config.toml
n_layer = 9
d_model = 640
n_head = 5
n_kv_head = 1
head_dim = 128
d_mlp = 2560
vocab_size = 32768
activation = "squared_relu"
norm = "rmsnorm"
norm_place = "pre"
norm_eps = 1e-06
positions = "rope"
rope_base = 10000.0
rope_fraction = 1.0
qk_norm = true
attn_scale = 0.108
bias = "none"
tie_embeddings = "early"
parallel_block = false
extras = ["some layers without attention", "local attention windows", "shifted keys", "gated attention", "value embeddings", "hashed n-gram embeddings", "an embedding shortcut", "learned residual scales", "skips across layers", "weighted sums over earlier layers", "capped logits"]
init = "normal"
init_std_qkv = 0.02
init_std_o = 0.0
init_std_up = 0.02
init_std_down = 0.0
optimizer = "muon_variant"
lr = 0.0179
lr_mult_down = 1.5
beta1 = 0.95
lr_head = 0.00606
warmup_steps = 43
schedule = "cos"
final_lr_fraction = 0.0
batch_tokens = [32768, 65536]
seq_len = 1024
doc_mask = true
train_tokens = 542000000
steps = 11645
dataset = "wikipedia_en"
Each number is 50 + 12 x the weight over the matrix's rms, rounded and kept within 0 to 99. Layers, rows and columns count from 0.

# layer 5 attention query, 640x640, rms 0.239, rows 0-3,128-131,256-259,384-387,512-514, columns 0-63
56 37 53 46 40 52 63 49 49 52 43 59 49 49 31 46 48 46 54 57 32 47 46 42 50 54 53 53 41 59 65 31 52 35 43 52 49 43 68 54 57 47 66 56 45 34 46 36 33 60 38 59 41 49 50 51 38 35 64 46 56 54 56 33
38 54 58 61 50 65 38 54 40 50 38 52 53 67 41 45 47 55 44 38 67 50 53 45 42 35 50 65 59 63 45 52 52 45 40 52 64 47 54 46 52 54 44 64 56 47 42 32 56 47 42 42 61 49 61 51 42 55 51 60 50 49 28 59
60 53 56 49 58 60 53 60 43 66 35 39 46 70 42 35 41 58 39 47 32 62 45 55 45 58 33 47 40 55 62 46 61 51 35 47 52 35 44 39 66 48 57 32 48 25 24 36 49 47 42 43 53 59 41 45 48 48 32 50 47 63 44 45
50 63 48 49 52 59 51 51 48 37 36 56 55 60 48 55 49 51 43 56 62 51 26 45 53 48 46 59 66 66 34 45 39 57 55 41 54 52 52 46 47 53 41 55 53 54 41 54 54 38 40 41 64 45 43 63 43 46 46 57 33 53 32 52
35 49 53 43 37 58 59 54 52 46 54 57 38 32 43 42 56 38 49 62 37 54 49 50 47 53 58 46 48 46 46 40 51 57 60 32 40 31 41 31 53 43 49 42 52 47 57 60 49 45 44 56 46 58 63 46 52 39 49 51 58 48 40 55
51 36 55 52 56 66 38 41 52 53 39 59 37 54 56 54 47 59 59 52 49 54 55 49 46 54 41 43 47 35 58 41 50 66 42 52 46 48 46 60 43 52 51 44 39 38 59 41 46 39 45 65 65 53 65 62 42 49 57 50 52 41 56 57
63 41 61 50 47 42 59 51 57 50 55 55 51 49 37 41 54 50 55 58 37 45 50 56 48 52 60 41 52 48 63 50 47 43 61 58 34 47 54 41 57 64 49 38 45 45 47 48 41 57 42 55 50 66 57 57 64 44 62 55 50 59 39 59
49 51 45 55 71 46 44 53 38 62 54 52 58 65 58 56 39 65 52 43 49 49 46 38 49 48 43 51 54 50 61 56 48 55 57 60 69 58 66 54 52 52 48 38 46 40 63 41 39 44 35 61 56 42 46 46 51 54 48 60 52 32 51 40
44 53 29 51 73 60 37 52 19 48 54 53 61 39 63 32 64 32 47 62 39 61 75 45 59 26 53 32 35 41 35 35 45 48 74 49 24 48 58 44 45 59 57 60 47 59 41 50 75 44 83 59 46 55 65 67 47 62 48 50 61 54 59 23
50 51 43 31 53 73 31 83 54 73 45 32 54 54 52 55 76 54 48 66 54 66 33 36 52 02 69 47 38 55 76 28 56 24 63 28 21 53 39 43 25 45 50 64 37 52 68 61 39 81 63 47 80 60 37 69 35 52 58 32 60 68 41 21
66 58 43 49 45 42 69 45 23 43 41 35 67 47 60 36 64 41 47 50 51 49 56 45 50 34 65 43 37 54 64 45 47 56 45 41 25 60 42 46 40 65 60 58 44 53 29 65 56 67 56 49 36 33 55 57 47 48 47 46 44 49 61 49
53 46 57 34 48 62 67 47 49 53 53 44 48 66 57 32 67 70 44 52 41 67 44 53 43 16 69 54 32 42 75 30 43 49 59 51 40 44 57 33 45 50 56 27 42 33 58 57 52 58 58 43 58 73 62 38 24 49 62 53 32 57 34 18
54 54 37 51 55 36 49 58 45 43 43 50 53 50 42 55 55 46 51 46 48 51 40 55 55 46 54 36 44 55 51 41 60 52 40 52 42 50 43 51 40 46 39 47 48 54 52 48 46 59 54 53 56 51 47 48 56 40 51 56 53 56 44 36
46 46 58 53 44 58 37 42 51 57 44 55 50 40 62 52 40 47 50 51 46 61 63 55 45 41 61 45 59 51 49 44 42 46 54 60 50 52 47 42 35 50 55 46 53 46 46 58 62 60 30 57 46 48 39 57 58 59 60 45 57 41 38 53
53 55 48 40 51 29 48 62 39 40 40 38 56 71 45 36 47 46 50 46 33 62 48 42 46 52 58 54 57 54 48 54 62 44 56 33 63 53 37 61 47 55 59 56 39 51 49 58 50 44 57 43 46 43 45 50 47 61 48 59 50 41 52 41
46 50 50 51 51 59 47 59 65 54 44 59 57 45 47 46 42 52 34 51 39 44 59 53 60 50 53 47 49 44 30 54 53 49 45 54 52 50 53 42 51 41 53 47 47 43 54 45 54 59 56 40 40 54 54 44 57 55 44 57 37 52 38 52
46 57 45 58 46 50 48 39 59 47 45 47 48 51 48 46 59 57 56 56 57 40 54 50 54 47 45 62 63 58 48 28 55 42 47 53 48 40 47 44 50 66 44 53 58 47 73 48 33 44 45 44 61 54 56 42 67 55 54 65 57 66 58 57
43 72 56 53 51 48 49 53 39 53 58 60 46 56 48 57 49 65 52 62 35 51 63 32 51 55 55 53 50 34 42 45 37 57 41 46 45 54 40 46 53 46 42 56 55 55 48 38 44 51 57 46 58 51 41 48 57 43 60 56 31 53 59 44
47 63 42 49 49 61 46 68 53 41 56 41 61 53 58 65 37 44 58 54 60 45 37 62 45 48 60 46 27 54 35 57 55 54 49 41 55 39 54 58 60 49 55 50 50 59 49 52 36 50 51 44 39 51 53 51 49 57 37 53 47 52 34 71
# layer 5 attention key, 128x640, rms 0.237, rows 0-2, columns 0-63
62 49 63 65 41 48 48 36 44 43 37 56 49 48 49 47 51 43 54 55 53 53 70 45 54 48 50 58 28 38 42 59 38 48 54 55 64 43 41 40 71 52 74 62 32 35 47 47 39 42 40 43 45 58 56 44 49 47 45 48 47 44 41 52
52 46 46 43 75 52 53 51 45 38 58 52 67 48 66 19 49 44 54 50 34 63 56 44 41 54 64 48 38 51 61 24 57 45 49 50 32 55 56 42 53 46 42 48 32 54 44 34 55 67 63 52 41 55 61 43 56 54 40 36 61 63 49 38
45 61 44 50 45 38 38 52 44 44 41 73 36 50 61 52 55 69 50 53 46 48 56 46 37 55 35 57 46 34 47 64 59 54 44 46 45 48 52 60 44 45 57 47 48 59 47 49 44 37 42 57 56 33 52 51 59 63 53 48 61 48 52 52